config.yaml
d_model: 64
rope_fraction: 1.0
init: "uniform"
init_std_qkv: 0.0513
init_std_up: 0.0513
beta1: 0.9
lr_head: 0.0372
batch_tokens: 16384
train_tokens: 89910000
Each number is 500 + 50 x the weight over the matrix's rms, rounded and kept within 0 to 999. Layers, rows and columns count from 0. Numbers have three digits each.

# layer 5 MLP down (transposed), 256x64, rms 0.0948, rows 94-200, columns 0-63
503494523509447579468432556557558497448584484516470616503455614609428488522576462596456478405500451428400483491518468524488476477489532499523435499555474453469466524541541537499436536382543444
474588500476574530486504418562490435530508425500588441427462522417482552516505497518459519517627598463500439428458545490519478464590540534440501561490567532495650501557530551564468477404577475
500460450413649469553490432479408416535471506536453499480527483518541482498473498514497537541542498551469543538436510475456487448595464500470427513388503491422459447591451552531514590395560439
530529536385511497451509444511463531564553506563445457498564408472462531493517434478538447407533537519461500560418435439471515505575494471481533540525546587498540534505432433434550479524530500
499512546502515477556511539501533426516502524479447453585517491412450536532421415534504519462494536534453577483469526525535588551488527445471428523502495371391417538645405499503588536517520515
550499469445527496520544480534438450517468496526483455503460473457519505537576462519506559485501595428447536427528590517522468468369478480502502465457513456457594528449587474427557545533508527
535565479378456533521540441496504462576481491543504391501447528509482537470426495497476576520499564527491579502494555530472507408572520450425498438507539487482548440512385371533464560418510503
479528500437446482441513417502521428481555474596515476498558448444475527551491406599491509587514499501470517457547466474465541472538526497464442484494532423479446480592436533497515579569513469
513478507479403584460532548536503481561487501503468519531460514568555521451481511468573571470497520536501518497562513464489478509469507510478421485397452465511491448439541436541506519585522466
517395439431491382424537493452423542572502550529597579611454590527471573562504442564438435550399395619482590489476498455459455380513595504486592529384498501526548470592474585564580495449518473
473451510554549453446468534463507496391481463449566535476578498478434463469469498424525486461444520526525467528406483479454520487524504431501430495527474482633478490608460509549588521511503493
442581522459568461553497419498445588498507556514517510479473423401431578468489531524459460554524512518535510517421396508519482552529523405464545598528537513571521540606463513502573471439475550
496532504599430479550576490480523501488470403473506522459448491561527420536452518492467529469481449477481502509501515493588464513432525626507558515493492516452482511401564491558531486533499485
483478531463501537591488486532491440504530496487465462566469526443434525456432477540454524506529521517502560581484463465461526460569452520483457573558504469541447499608463543462549522479535491
534482480531482504448527542495485508449645564581525388434584444562489500478438464547495578488383619445482441429464497472567470605481474500451549529513526442476455607518372432480474543451474535
485492506552451510454552511446454539564417520527512530528524513531561451485534542479548511545548516488518504512438487495473453505481513566505514472433504519507468451471549411485452506524520497
526514539471497466518442359465528466442453504483429535585488496505455570485412399458490441531528495480452481497529443411494547613553573505508432449484595415450595501610488590440654520437514416
474508471508414546411544428504431591574423584482463506478401535555509499540488468603534549677468446450562382448560611608438412575475545540511484415469488500470590594506453426532542432479629445
478503510435598491470478476537496577443467575476567498537524557406481466534428433442551454575444508555584427568388527472450489534465563475442508470547488548511614553576484560545496483511526540
560573511526516514505472507443508454500506443522482536468490553499534401516458463491533539526567511487549516567364487530591519503459464519460556480570422566542422523571434551567512469592483454
420487578485627385565535533524612509440511498449596614579483523488512492537612561518364494541512505363565494497451403578470558576570447461553456471477494519593486453464579530442424501460669483
478513452543485512502506574512527479496458447475512559535485485512519406512469496508542542510461491470542449571531541476509467559434461576518470504462485502483499529468562475509499522518467465
446536478392524529567449469455467461529531497451519375506472548474496539513470465582583437508585538543456451496511461507542530505495565475583502456598577544478432476531386558523466518524503494
463469489515418536456535476588480486477463483510539502501520510546489461463576527498528496551535472489544476556502511534491529600467415525503503576528471501519486461524520450499447530435483500
532542420507528501530526476398393423435497484450490480504471508490471495473494479533487351522409502478477570539535478550538555429587457518550505500483544469522495540464489597460506507589455442
466539462323496428445520478485563471605524524429527476476563487550417485431482490445527471503453422583565583505468518443449518434582483453488544491485517564454482442471496566479548561415538535
480558534475470484487536462571450527469534545508556532467474409483560520544503540535502425555500567460502501495482552432532458452470452514493514485449468499443519558513469470524504515480492555
504477458470557638496486351531466442593540523555532381478582547546470523541588420465455514542513488483479485448505473568526471510556492477430514493548581516521541466611479536473466617518470502
440567450539530547499525526415464481463509456570527532497512537454556460506507534540448524500540488455501542604454544556533474530569487532403529456536518534532487511473438510513423573321455539
497529498434534422453493456526413396567483483497490521504566514525405476479465521534444421467480447534507435495453477485492580501568583418463428466463587525513597468517517536534632416444531435
543494452435512458508477455599492444508511448505437437496530506473601475512483518516556489508504638402499495438558479531544537551625515422469535466532511421455623621570410508568527482517472535
446461489517464490544508538488476495521426391520523549533498478469499432541543565492545572516585498491566485537486524512476448566406458596465526486499525443510473570490563476488459511537520451
513565462429525416476437471525528519573487505502430423566522406499466509499487424498473438494545483540480556552447538471499583516513528425562483505518477513500429430532446551550552471470568551
542399495374470460422563449561500493498588562603447438485566404375493532526485496609479433473500506580477516550445578405460547597546470497495424534449504446474534454573541559534669532487459564
453604521432597542563523414456528514551456503473469483502430534522483472494459491587444491527562413526527543516412491502411480493483553482536550487518473539529509385551517508469527546433506461
524574438355514424476550478528478453546507547474459454516490441472468578471502555510517456450461477535442518535467480480497482492526544393496492444504566497449478536558447561552504483452536560
489446423541582434471499405502400524545567491554504515474551502457417451523426490550488439533484447493533503477421504456486532536482517457451485467453484438485571499587473517497525374485522527
396535547385426488443468567471554440398545520500509496446465443466547511375554513468442464464565523538589488509473591490450517492527632521406382507471419439504534557505557482540537459600553451
495521445360478518452580574463625497517551516500452388464500408496451481467458448489475466496470627475457593609507477406481509501521464581509506516482516390412532509459434503460568490430573621
503599442434463441472451468525553425531558482524493450425489411450480595443478451525511407459446520491528545500548412528405534491464587389539474483435508391527573570566488536527513457524474540
446505485444475407456537486503503520503490569466555487567526469425529566483550563458502476508562409494438518449479438465455528517599499487482518476467458533478655540499465503466523456529457526
452482479576410504488527563493494515513473467485505508487438495591569398485510546458555551500479485505533483475517519501557475532431425544560499516438528504459487439377613449550435524531495530
510563567490581482558455504449447532515552592478440574600503475507494500436525511500491446479439496574509487479526423579436474512571416463457508505546452517603463555634454520619456484528540526
513499491583513463467551511523515479532499460478515507449444526532512411505580558572551540503444482543499622436483516503507470387373445523518467443452518535400467465441540452479503483541547516
540461460563467511481528553452513490576515452504477527534399515570508420474484562482467540471460470499536507503476501511497434585485419555499431567520508482528471486437582482487537488547519484
457477527455469363442574476468546622579484509468556498497523522431519483456613486517524479457424385518471513425465506461489566499492599434514467515573468418465508456475504555511520480513462505
433477508510532605557433470458464511482534444462478414489585497428516493556491481572457510496516599491498538486509473564607552510465457454531444543552492458489389536456493510498460555454521508
468484485481466506491489445570499467474453500434572493518414511476516465502497457488485519530526538499498560537566517485464458471422423523448502526436539472514520481492530519531500477603442493
508501550483496464479488413558481481334468601389589538474427607536356638533592539507366461451542437432466529672444547431446586507426434561446511611464513520474607516517598467433582526348561539
564587428437508541438477483577513481497489534438482459451501555423493443440470545444514545459451527508621474560486457512485531448636431488556537461565450544560496632443497509587581459502504507
527558551523567617544473513623540527500483518569545448436588469488556545616574453413467500510485535501465507437485528473472494436502435476447544553524488508446571489424549584484488499499519521
510520532528444544483551576459534557531430446512544526529471510560533429515580538475514534472496509508531443534475517474501422503440447611462481498450510489484473508457568450542477515468536459
507451513549416480481505488538512435493534530518490531471487448520502503561460537534560514483473477528517487525525482456430386524385447547559524491482454535530500442399650507561533458507495467
542484502540549533494590500554557498453412542420526500456510428491541525505583563452502498533493494449455499452488548443488532450443432513506516507500421535495511519464520488444458516496473466
481407496551488486512523530509573478469389374530544558464449537531534445463512517504553537500542509473565497490521472468462472489413438531504468486507458524511516458396558429512461524495484494
548603581488489426560507525504474550584405634435472502476394462471619517517349416461484550499551725547553491505559514492454462394463579533523507518421491487533479501457460483540511505582563549
517575460430511567439434519535542416461485524468611638559547571413445548593648546464445578469465489491498560538447599509617305500491490450490555418414476472575524484426471443584581552475544445
417503451555438489495577542531479442541491543495522503505471481486524377420454469489499576455437470459526393490451564572490468515440432519542548551483419507412490498455556422525505508428463489
500492524448500482428487526482438515556603473568497494496513516498466520463503472523505475444435564456493530520413632512430420452584474466438461526534543421481551532575539482569446458414633492
602429551547492627464472548581585514522507479488390478548504406494538600491554451472547574457352651451611566479526497519586574470526514389494441605537482468616455421554512585606571417612535504
501523416443540393520503544526460484511512548549509455451542371479522532432423515548554466506445414512519539557416507466453608506507547402501466511412533499530501494552514536456588531406518520
446503475529456477448489513460482494488487483478494531503491550593552441472465468506482597514528481443529472517507566503430434536466457533513471543486541478454530508408527431522484510493533532
461653561437587411496538418504410420480591523600461393492534461476479493511382472441484438509417516572481490473482510531452543469452469431465518480416452557517575542559472508441518445529509529
493633469551495467505418516467424431450480447537480518532506482464514486554569500483502479470481491525497441600468399563640501405418478451559629499540540585629587455485416484476413446392475418
513490489476450483494541543523548482502491491516576468481453481538529425451491549473537557520459478448477462560492546482427455538440473584531475530485532516448493507475535440486467523489493519
575421578448428543533508460482446511532564564529495405445473395432494539534503471525407515510462430621510525428477574501389567494514520471475569524593602511527541498498558605474646479502502573
486502548498522584556506414431518529532478534525499496484526492534439490438450451585490457508466456511422480559633481564542486480484432475519474535476495454476393491571552384397513513494470521
563525476394516477485538438494531463480587603442551541426490675479483544437463472506465489485602501551473458477434499498568519503643582467472534486539519560485480507523431511609555420412469474
494529513519459425399517484475495565492556454518525483469423486534595458535519498448546483586502435453513510575558468474531539551537451517579515490472533520578453489485474403487529480612529478
450425493513481511506515475492556484554462419488542460508472525534503444469499499513492506529466490606543433526481507591485493523474497515554483539567548482511488472507523401493555496528572538
483481489420537474555479438478463517471548585511422499512599465486466524489398500478500471479565515554470519485442514516488567483533524435498526501519546511502476479556504550442508522545489506
463457470445566551517525525554478481449580509539464495434524444406446557480514485453494404480435558550545435509515491526503517518627509395478529517571544551564555557485442520611538493402489517
453512499522510448490497528523489504588431503488483525441483516542489484461465500472507488465527498486505499579501510469436484480508446491507466598468484524469460468523543509546543441451538488
436507499488559530517505432449470549437535525517505483468495569568396517530392395497417350578486458497562450376447533538493499556490525571569530455467535447616549488635474519588540463535495479
497476525487455566458423595494423410419481455502504544496455486537518517526459514564520477485558617547482496490531457460515464528517561482540402617485489457531543443391481527559502511460552450
560615593424472538500504491445425497560427518527561423411443431537552556558449388468475518522534424496512470535541546483607547436463537458465555616555577555389487473521336562378433553477519407
512554527475472538410523448518400407499492560500359478502556470507509487497461447491394434476577461480464544492479544482534496475628622562530486502575553442469527540549492564535623472421455433
505565549485504593574462489617467461460557445530555428527479523567538518423533496378546516532538503484577476367538401511518501494538512383453469598484484576482568525487427415489466389450413419
435555442459496536567489546414487497525700401539462503359578452490482465373511487444487456474549453420561539525494518576548490537653553518543481455527431391584554601429323518559584354616382478
645457360494543472436548438542425430401563488555674553544509412495525524541490493576515529522546590499472570478525515563454556520554438508482379428549459442440475487486487481395519509462553424
574454569499531593485412486513528474465439494516514538518549589486556432435559534502437548514564503545507457429594500475480576536501532489480422512575484440619481447489408497462479519417451603
496480585442547504556510543486473522507471510503589486515531538554538499544470526533458516485477495505514518487499555467568499544543487567518520438486460621470487537429460402477497508538513507
534530512485508458546515456472495503488505477528466512515470521446431523432436409468521468446480473526579510510400497521488520559575483438534478505567505496535437467522457497460533503497497443
554508485439526366434538520535436388535504424507546456512494503540470510552469479569449526526494461462448501513546532569491531428448442401468384431501589531374521556455534427353484518410477438
501548479512488521495563564525492499567439483523503487484444511574570450477526547539532577511518502485518487491497513509538472534409494589491493550487499461469462481464588451554492430465512480
510473563441413505492445547399580535499490486532342511475524479521413431406438454490538459526492524515503577470453526517416592481543478631564403461506511413525526506551514523497485524529501561
507476560451522464484454435509491513498535495530565505488478532536433544490466462489518514526448430604515471449464478547539484481529506496540519487479517536563529529554519520465463524581581504
471547456534518539471525509550556426581462565562504496447488409540527569530484485480603473440404506476485566569529432415490492526498511531510460456449579427486538466465455497442525645376504487
434414552521485545506491568390488477471545488501518533466442571514459540490489502600413442576540414515548540548531546424521416495449424566569456503474497447482459462526535495544482491524469531
508592430503584568515499483535620533574494485472351466617548443514415453479390398381448506502362426461452500527602557531568490464481535487422417418532440402412458433430355485436557456450534426
548438491534523542520574503461571460348489441602595534557588600594539427483392488486487578524509475488537445543484483555383516534497462465468542432575523504583482465565479456485495514505480457
521477593467472637534552596427571374461509564454448390414476439581498515551398471599491709489419655495462573569337504466407523505537536454531449543695613423467412494595389593485502655487459507
556572528491533408581456465539510559448598532530425509559473408420415489454393489397508523523541460487441510517606425454418515552553514481403448533455525458490506442546388496591539461469566554
477607538529502522555486475537463491479538444553554444397462489533528457574500538472480461496451453423487447577407515471483488534502429602540513485483483594542490471476521479501525499443538441
467511430590427548540585597488535531578471428527536509539404589572508423458549612496486499522495495492524493536492548520557510510410447597519451537469495474468556461530554416466475528526523524
492477491525535498507479479516429511447458535484494616528529662464481457505492548487459509458472499495565474566495521462543510471509482417556503503557517542497458522538505509579513447394451470
535492492547511548490519598494490515446471475540527558553491540531507500536560553492482462495508498476515514508475541450500508479510449567423527527463525525550479549458535478509431523427505477
507467494434602492504520544595424462428455496507488505517515442544550496554422456392542455506563535565452520500558549471551455526506452419509527489442490483440526528514435461491442482572522475
481510463547473504435503596513515435410519466492574518483536617512520446497520536514476496527507492499572442491436521510443426527464431511442525514485562534447498484420455485513452525551556568
521518558446374463472482444451474491513570590545477437518498469497459514474509416439526520510543511480581552581553520383563430443582619498472486532530681481499498444607463514449479566460519426
534375507484421546569462428536457471557428431465515501586486553507537456439440480510432528501535500491455568425541581535415445474453423473514506487518484511497445445638508555563455450504555494
603476452507492389439551446457508518558489503607511515500517467521469567483454536464555451485464518408535489535495414575443522544541561518468478583416530445535565491474517464495509455520555525
544443507557521540561481545466513572486508546434478540534533581477545482541531464469523465550550505451460495461624473465491519447595469578517524500506440515499455616458449463434438488518473507
433481481565419490439575565512541482489389424495521524473454476609548429477554522500564572510501495464534485526500526473519455495411436568472518470446398512497486485431577417558452524492479493
451533520503472400457569496450488583581467542467430452506479547511486578518459512618542391423534464538437516528416546410452483496470613499593549492513509588545491366513510620519515482386598543
431577566478483507512444492517521446461390469603491540511540550540531570569520471548468491467581558416494501481428451491451571421492571507499390502557467480444455508444591526451477546508540393
530519578480608351486434396559447524520469562541512529510539412516568505514492501523523462546606449472444396476547485443397562510521529484494445403435571487460594404423483439524593439456528426
# layer 5 MLP up, 256x64, rms 0.18, rows 95-201, columns 0-63
485427561535495492617470540527559508466475515395491652471542441382420442486426443408551519454515467492570533586532460468534528469489528478493431542518427498577368441540494508455509456567515533
520554541538396550460481527537516551528488482478482556485492459487529584489525546529537470496393499465548449476552507493538570528428510433494540537562492476593545514451496549469481422579488536
592463544608511434596503470507477391542418511577551481500511422478551481480502528497496492511540542463490481597431554572506604538528435567534550413457545526526481476467523533442487514559536606
424489543411536615576440436411523498497435488544558451502461462534549540585511487458514453546383492541488586545568452523457396509582468516447498538491426578499404501509500370530418502494582531
518482418487449506603567506482582414397496532488572553476553486499581488450434544405576422576442464477504465487530503462514448539504460567583462488556509453435510479467466550546507514465481404
475442534577518477451507495530514560511570451422520566497423507466484495502547489507539568482515501530531372577544452436555492512378423491478509496494414560564499507577515621471490573559502509
520569533569555442599534492433559491486423510445452473462484557477528506372553576435542475435486522474484450578460504569523494592514406477403528473523576563517513530409515513530527438457481495
521528495484506510544378493548464487513474490465436454507556485424459444453529506365551504507487502513536525502530499484531452512445496538612490479521504511485428566592517505464472462482466414
424438494430520429447518518353403468619459521429479535589461551465518494544509552552554515530444442489501543553463539430415568384529445517570518444338474581481275575476436474517550510471576486
512497570478500585545549502483556493520477484468560461440408543505503495471507616557555561442465453458478426524568491551354493557578420544486580442554557503539534458493569482570462521542466469
588534455511456477531547499524422458505466450470497502550472482521535462419496475437525584523462568484511403532595543519441505533397478522464432516359494516510520519476505410506567571531558490
508523502489499534472434582540500504517499580501512490541570553465498554461514539464558446502565569500501456530515551505456547494527470438524467529480490495519439476608512480416433502501478517
478526499505543532474458576453528471439551550542555488456529410564486509446518513526393474449456538611549548461534536492555515462504483508570571433423494547496425562484540500469457513592531544
518448447507574508465591539561454479426446549433508482481620465539484371466409562329434620552486458501484482499487452459451419478478428541585433545403430485566495537487594511571486520479562486
532498473536528484586532535523516525464479515475502550483410514507552450529454440492455517492410436570418460438458475486503475457500533449547525559528473511480522558503443507501529481574507486
463436490441566549464548377517482480452532549517574591534442444441589663663490531458489538606522537405369461498618405508421515459577448505543518505564426488582585574547569476477488439436507478
567497498539545505455559520505458467546427606457494480523373521500494471526537486533469511598443473501558422461572571536444485499472471559591458448518474503474469601451536468522516471490608519
517529516540385535529483490552424515513407446380532586515485428508539552544536597392547490535497471494382573498496498542391510501479450485565471501561502593555433481567472476483588519499496569
523453492455549447503494570536561566477499548456495498623564468513498506442410508562408442464454501499555520491523487504488504493551559560534493486426498453469481501469596476413395536500482507
501486600434522521479570552505455498419502501559525475576384559444500425512561481570548423523501451452449551428610525402440490444467461589535375522565542427407463477418499464502432516456418543
447501501607514570484486408537557455479527527481503484499537536467565544506528540529472450481545483611559503548485480506464488432450505512514573514562465526548550481526415415453454482493513507
573416448458609473609511584546495521478548471509552458580528534491541444508465523443561502549455598439631481609492438583491393472538430460523533468551375472515487522489493481596433581509546572
559471488473537450573460485420476528486503442499494494503452478514458458591469509432459511509503534486470493468550531459561417495507580515550474458482569511497514534465477577488527464547522447
551518524531504525516495508525458464537472489509501540359437496494581480627436537589604456506495544480445411547596489407444453516533459491458485553498532496505472488411414537539483358384534564
490472462542482517591568502472418413406435569427461396486460508401533615459536589564386556442488566465457505517474454467458532531451523537442463470417498530584474491545499569497387536523477477
523451451521491589463457527443474538532492439488420461559600533479425494438499535496505572401487474555497488546512441611491548501509532428458588500502536530582488403417527528427504437531474417
547357475448576407492553600354579525458495483498420546491549530423430471435455669452461443481523485586509524591598506464485485484582432487498477460534435527494414446477423509586520531468482526
477515549445465475556490464524422481536529519454512478557508607508570476629521504456541485483487523447543495510504453459505553477566502552496515501494585557469528551462581444500424516520494516
486487521483521442528553527496567559411431555486469412531485509495601530480470530555552533529565457480546506522397534495626449457483479507456439447548526523438406495493566534487472577466426567
462484587533484479609507472425506518501538545482546546438408519581487603612519483562406469504394433591419517636540582465477502519444459568489471480426588548491425496490575425484438547480428505
552526492470537565478546550519534557552519609460488511466462512462502466454511512492544408533457517415425478473509574519492543484537533382523454568446461548527466511504487518475492534514527581
474536584556411555537458528453525466478502478474474503408514495461502485438440534563481496368404486522631498488526435514467491484512552582383475468353540491482514579555532483452407594461500498
527461434478499523492494533558528403534495613470594551371509449471527419455512576515506580668424499412491453440473528435494530450516511546578453422470585434492575543455546416563503535497464567
526399528515533470489532488454559391512538536487480457538510549451510563497501519468551488651474445529484413600461535543534517546484471502433470415505505444517542528413517411554402580461495406
502451539546366461462518460329627456527464500515512449469533488541564495543534537498553486587526490576441578533567467613470444507572493426417372558453453510503498524503534484500529500480456399
474536438553514489456512491472531584460439503548515519474477468509555422506618551428499474483566556487570477456539554506534459492520504492559511552491458569487406491532495575547591599546479506
511459472445554515454484493413549563535486591397463450475395428500570448473516495555544436540523525463490459444501506480447585474522444561468419531549477397477497571450506488553468526488538365
536448547533447453564490588494548450377466502472541535446517536528555461546511611331480513567599482557466513489524477604523505477546512538584327554483525521444447515491503587459502563478548543
534494493478470478489559524554398585387470481511405519577526498505522495525523504442485541535583421516440386497392606493548539463436473550459441565529419547568499424437527453464552528545520517
466520505540458605491530561475450470530453470528538483438498473559460408505495489459492527562388473421536528543495499444512494504439419528494431581674532533475407502436500474515501518423441504
485565472469568434546516487514570521610543477497520532552550470518471540590532575523497553484568538543533500478483470457528561535508491623404475491504506423542480578517482570460520432517463487
540386490538433519409587431513507535568436526529483516442468522482448489537567498390503541537589515456493476499468515483473550471565497537580484499528547570488569462439567561388560439415401452
463462451441499535564452522468519541522515524512538471560575443539489521537508497482542510482502538432433384494538551535556509560618521532528493488510463462499459498532525567443454536496412484
491439562518532518512533527495450565440476491494522526457577474507516582470518444524556513464541496471469543501501514474501549450489547462555526403504370488494522559509500472558492507475480485
499445429488545545457477496487509473459496536493496505550487461523503528478573448506546436524587466479518514539512423459590471470501379542476462540519486561454357470439491539459541550449551456
512536530477501566482527480465464621576490459487535435539533440525568464555513451518495532449429540435451493521468549526509525529434463565505637536406594510516446549510524372545469583379564640
564511505456530572540607519520456484537420419496552482458581512412478533475482582458531521490514414468484458499511451500547543433481498561547529457471389506544463482500499466507510483504558424
451433490491530523677395554464533491608502534400487480543554571456519525489528562485540501379554441520379563570420352406431492427555516462520545511465473546475486528345564555444528596472552530
576495524400564524515492450468543539539506530431598587533571499530547537473522467449463429463558550487477504551569528546513483409451465456492566451577561469427521519433510488500418483479451563
587482438517437441538517436506478614526450535457518542507504541501484480454547514516448437477549451456590525423528524591584588540561548524536519532444551497604425497527508468491481492525451479
501520475548468514564571506538558490485507500555517499486599507448520570536547501488507456544554524568523481475517415484438624453447489458443567486537476433480476510573499487464507470495544454
512462495469561560472536574476469587568536537487541504522508558568522520507547499495481479519524555471459506508509495457567562485557505480453434473445517498474540511567497511458479497565512543
474544511507556495370491516505447430474456453501464492478530521429483468447488535494493492523545526503530428424516488493571501486475538455561603495518506475470560633541394449385509423573402431
518481513508519500547546513519536577504467478427479487443506421535504473522501440530485521482475489459470500441520527487519533505515628482610456488489455495460562612462466530524578515546482519
536550536499450518489513513483430450470434443515513565430461534471449544475469502464512457559556554526523474413483442525441471426539458585517457487530563549370406652449428492384480475530561424
471453474473431484492457536389587382472497539435457530601493451562497550494460609545511518575506423491564514422463423435395509453605489588483444437489404596478414598510479470481547494435545492
556497523447536515500485482488506560469472424528488511476559524510471555569579560447497438530546553460534558546523438412522527466512532476412479421465565515596520501493438577471503492533505496
473515493511447540561490523515411427490558555477552615500551553466462459549537539546480410447517452429456468439545494365446482526484556534438507429538448447462468482479527486442480493531600570
562458585495418559393547515454486524609392649472534467460544553529550463533483562526476524553539361472533424363458490486481462490499481517523461500474510512529530578426477479448597437455481450
536536593497481499407509436399561478458439463460473479649475539540489437628565506367472549410494528499422509570518533506434568537447481529546543478440422558452494502466494539492572502530495481
592520493463527572559559556489533507541505545569495498507533495431484534496518550471549461565554545517495464502465519464512612482473518439517506480489505513506439530583546538426459488478517491
570514479415523506612519553589459563444515591413611559363474422423535505640443576554506416540562485445457572576485479460436505445589535519527493580494489508431508516517529419484491495494493575
545475466544521532503596514394475473470525544424542473513581455568520531559561474462503445538483545474466531420484527476550461527591474488526544560483467492380484579530485540519501602491499473
487507507558568497475562509471456586477494436527438562499541481512458569537509483537503530500573533576552592479487456449549609465531465494440536433511465443504538585453527496548515509493516485
514329451504524530582464472451457473579498632515590405434566452477553517598491536461483536479470567506506548483461493525400571485637545495500432484516472494547515579483421527491303460516554515
549534448571563433502469522512365470452518515431574522513501498446568455462449548436529523499513448490500561474511538457523488498532396514448564579509474489526448564478470504587497520537483369
445451716417577482605523479504432586547550584533592561592504553374498488580490541370413493453657444499547472621479503494475542547463456478532485531482466475527486550366506463419464534437493490
523478507454497531505552476514450446490439498503530586519523374485488521529555522480465464540546533506472499490490551540523525438523486468438547514449458504525408513499535495488482531461506425
523500497478524539484486533449426538503551515542489558517518463507456574513507519514535508456542527405473567518464499455564526517540497478428529453477485461508502539489506583528423521495434488
534447448495404490554524558503477509544476525491577441466437473506502491432562516556487606518509527507482602527530452539425446553467461520511479584411458493535528481497494547576502500511574507
428531584477516520542555533550412429508526555529574518369451491445530468626495602448606461518466441496440471586477503487400492601618400517499490479455470539561483540409576482512432443523612577
523533478501464501555477495514443443565522514494537506510517547450459502519438566545492533513449518485471459452438507462558510503497528535465550368459398474529552554438472512483453491495464502
571449532479520499459418518526420516545530614536547571544546566368532487551468517529455540588512467487552448472532481451465558420444454505567505506477481436621486573459491415497534533436590463
491507510507495494530498475533542521490503475453493473503549488525533513545602467448436508519542548448461562477435466564585521480550449541525539409403544518430482579502482497406572519505440509
575466507497496443503462512541420433561415552472554604521606524521469426453515565413489520450460367518437487563481477536523544422578550565519588604493510445670491571497636443562480576615492457
520431468517536498558504494549548549498534435527539485511434547495405421522537525545598590526427616459535434531523450492515473528481493443485483455561476564421499448492454533561372510620472578
531434526545535437476537512443614547522477626415539559453523467454493478605414466517430502507539573459528468600446553479454543503565475513574458420548441369579452478502576564476463492572555512
578413488491576493527450571527643558440522626507509486593449531456474488459484462377567508590532566530528472460528467569508533473592483468554570461547490525483472562549460540537451547514550529
582422429528592508467438442426486459411459428495596473538408559528493554539543489465566611633509482529421412462405487533529544444564548603485478492473507536443455602555568530496471575509596512
521473513518516537574458426459483539565608453578473532458447499535516516469490432461505466511522603482578523516442480540570447477465478510503537480466437486442420524462486424407545564490447438
462536472501502532552524523542485564467508551539572532586424488463432479494524413511541350532461398478460452470516396496488473475451509578505471456473569472474496589497516510581535551537482453
451470511470570555457414527448457448515493557506566563480562509431471418508497534456448515588540534482499542507478480477510538427513587553523486575480437496555485529423475485563561513484465576
578479445528442529447517471428419407468514500530529538539573562520480454461418573493508434491553508412493473492510503472425463463480451513370458437504364530476464596458477607440458561484601454
507498486536523549489418455490532488434542484506502470480475574444544506535541565474440400489442506469475527553522500467535429425501533489497438491502478614535524450485379506411529530571540510
507503443573414442558520496517510531544553510490556502557426474530549415573487509502585462523527457549413553502538578514495491500601490543479406465478539488494438484524424464447460567573474519
545469454541533576487555476510444468490453504492490516453446452427506485493492550559438503542558465431531526401473554506499601526520484526525513461473463575482456457479466435600530570583479485
627532494470483498566581576577474539542445595515527577498596549502527450494489568452538469494435465476575517480532468480451470452509479539472487522522460442513523590500557471596620489555440483
530521520538508449531540597491437524485533523483563495475534478472522513559504444474525552551451604451399485474487522483467479429487444533542555459545499514411442553603642544536502555534550534
602486475549440526513508529563438532596496521488510664487624523417425450592447467517460418590516414537557557483442551459466459467574428523531495446424453493482481463501502552517394502585439460
575494485498583486588485585494494468533482545463505528544516537462584517595497438497539600549481475588459519474577479471474506550521591513506422598457436510539487526516567591506471466495413546
608478567527519584541464604459540549594451513472611314412406556574620384524574531578557575500515401635476450451533561449446461587504439442510571508529550549577424512400497463396533482363424604
482496465600575497632434526535374478518523474419531480536486419393510460472476511390569500577509577521477551587463533435437552443513468477420481485552457463582414590505470528446505510521627526
459481435578551485515514517491538517431556566465389565508482492466495436539552482466451469541482550537490516510510503549490510451555513471442489503471541480436502583483515574476535548513541491
515462528434506444510431461511468513440445580459469490488528411543510511558485423526557505499466506466507461505544507510458427504500552488521555474534496520516451501406454564551466532493411509
528532451468538565558520536488520514509543421387554477509454468515488613448508500469431429571513523482512467540454491533477520462553478568512608508545480499540485556503555566428479628539478464
541538502556541489458508471482510568546554530500458485464575481538491561473470488500554545481560597483478502486511479497483459455481554454467485488485486415542555510502381549398505475606506503
536483482501554466534548439484574482445538500513648460526459498532563485525475449541549439554563556476354441499541426450528448501525423527514453481378473439464526599522550568450519441511524614
508509533510506498546538506492494590524451432513482513502427399502418495496520537459569556459490473533466500491471493471558520516501475563567493463496426472514535582466545543517513532425418414
481431547441674544432477549530462534531488494468532590408550438412527521551421551377408473458565587488443420504554471582553568574560468540460539495611522595515506625498433468517461457464431514
522502481576507531421564492445574482459575537512573517557537563466441495590455461526470498563509541513514439477477501454472516458604477487527484451489359508474509614524525428487484542613581515
460529417454500562489489556480480589523554494405479474551522439490482489513594475581478530496485494525518488460500512471536531483503487498483508495513444486484462490529404462508473490547427431
468661531461514473437451432448495531526476480575431550466479426515509530464524471556486486481493533545574448587350498447502504481412601418480467467481545500468566494472499507461563411523477499
509554429513506568507492508496569470549569592476497519570445543472570463508492549482430439538459538536473467491482502560490505503545481495474454608488535567469484513512470513382500477547544513
413360475542505538489515516488483521526449532439484501382591458505501486453470496542411459484459591569591550499531490469580431436473467561451490473416589618394444558549539597463446495472503454
577473532448453574534437509559496493500479388431544451505440509528623529508525446432599540578528507481486541381505512559517541493510438529572559503421574544483517492510484450457546477530436500
467489564429567535469568492405529516581526525542492504537412546509552588465517440436505547495408557422487471551616432489498556475455461564526470495582555448439441603454396553485452551449482423
501440388537433643477500544570495443477526580553483475501600466518416453519488458430479533508461484455462525499496415495503518554539549570524482500452472473568540571494447454488469516557556398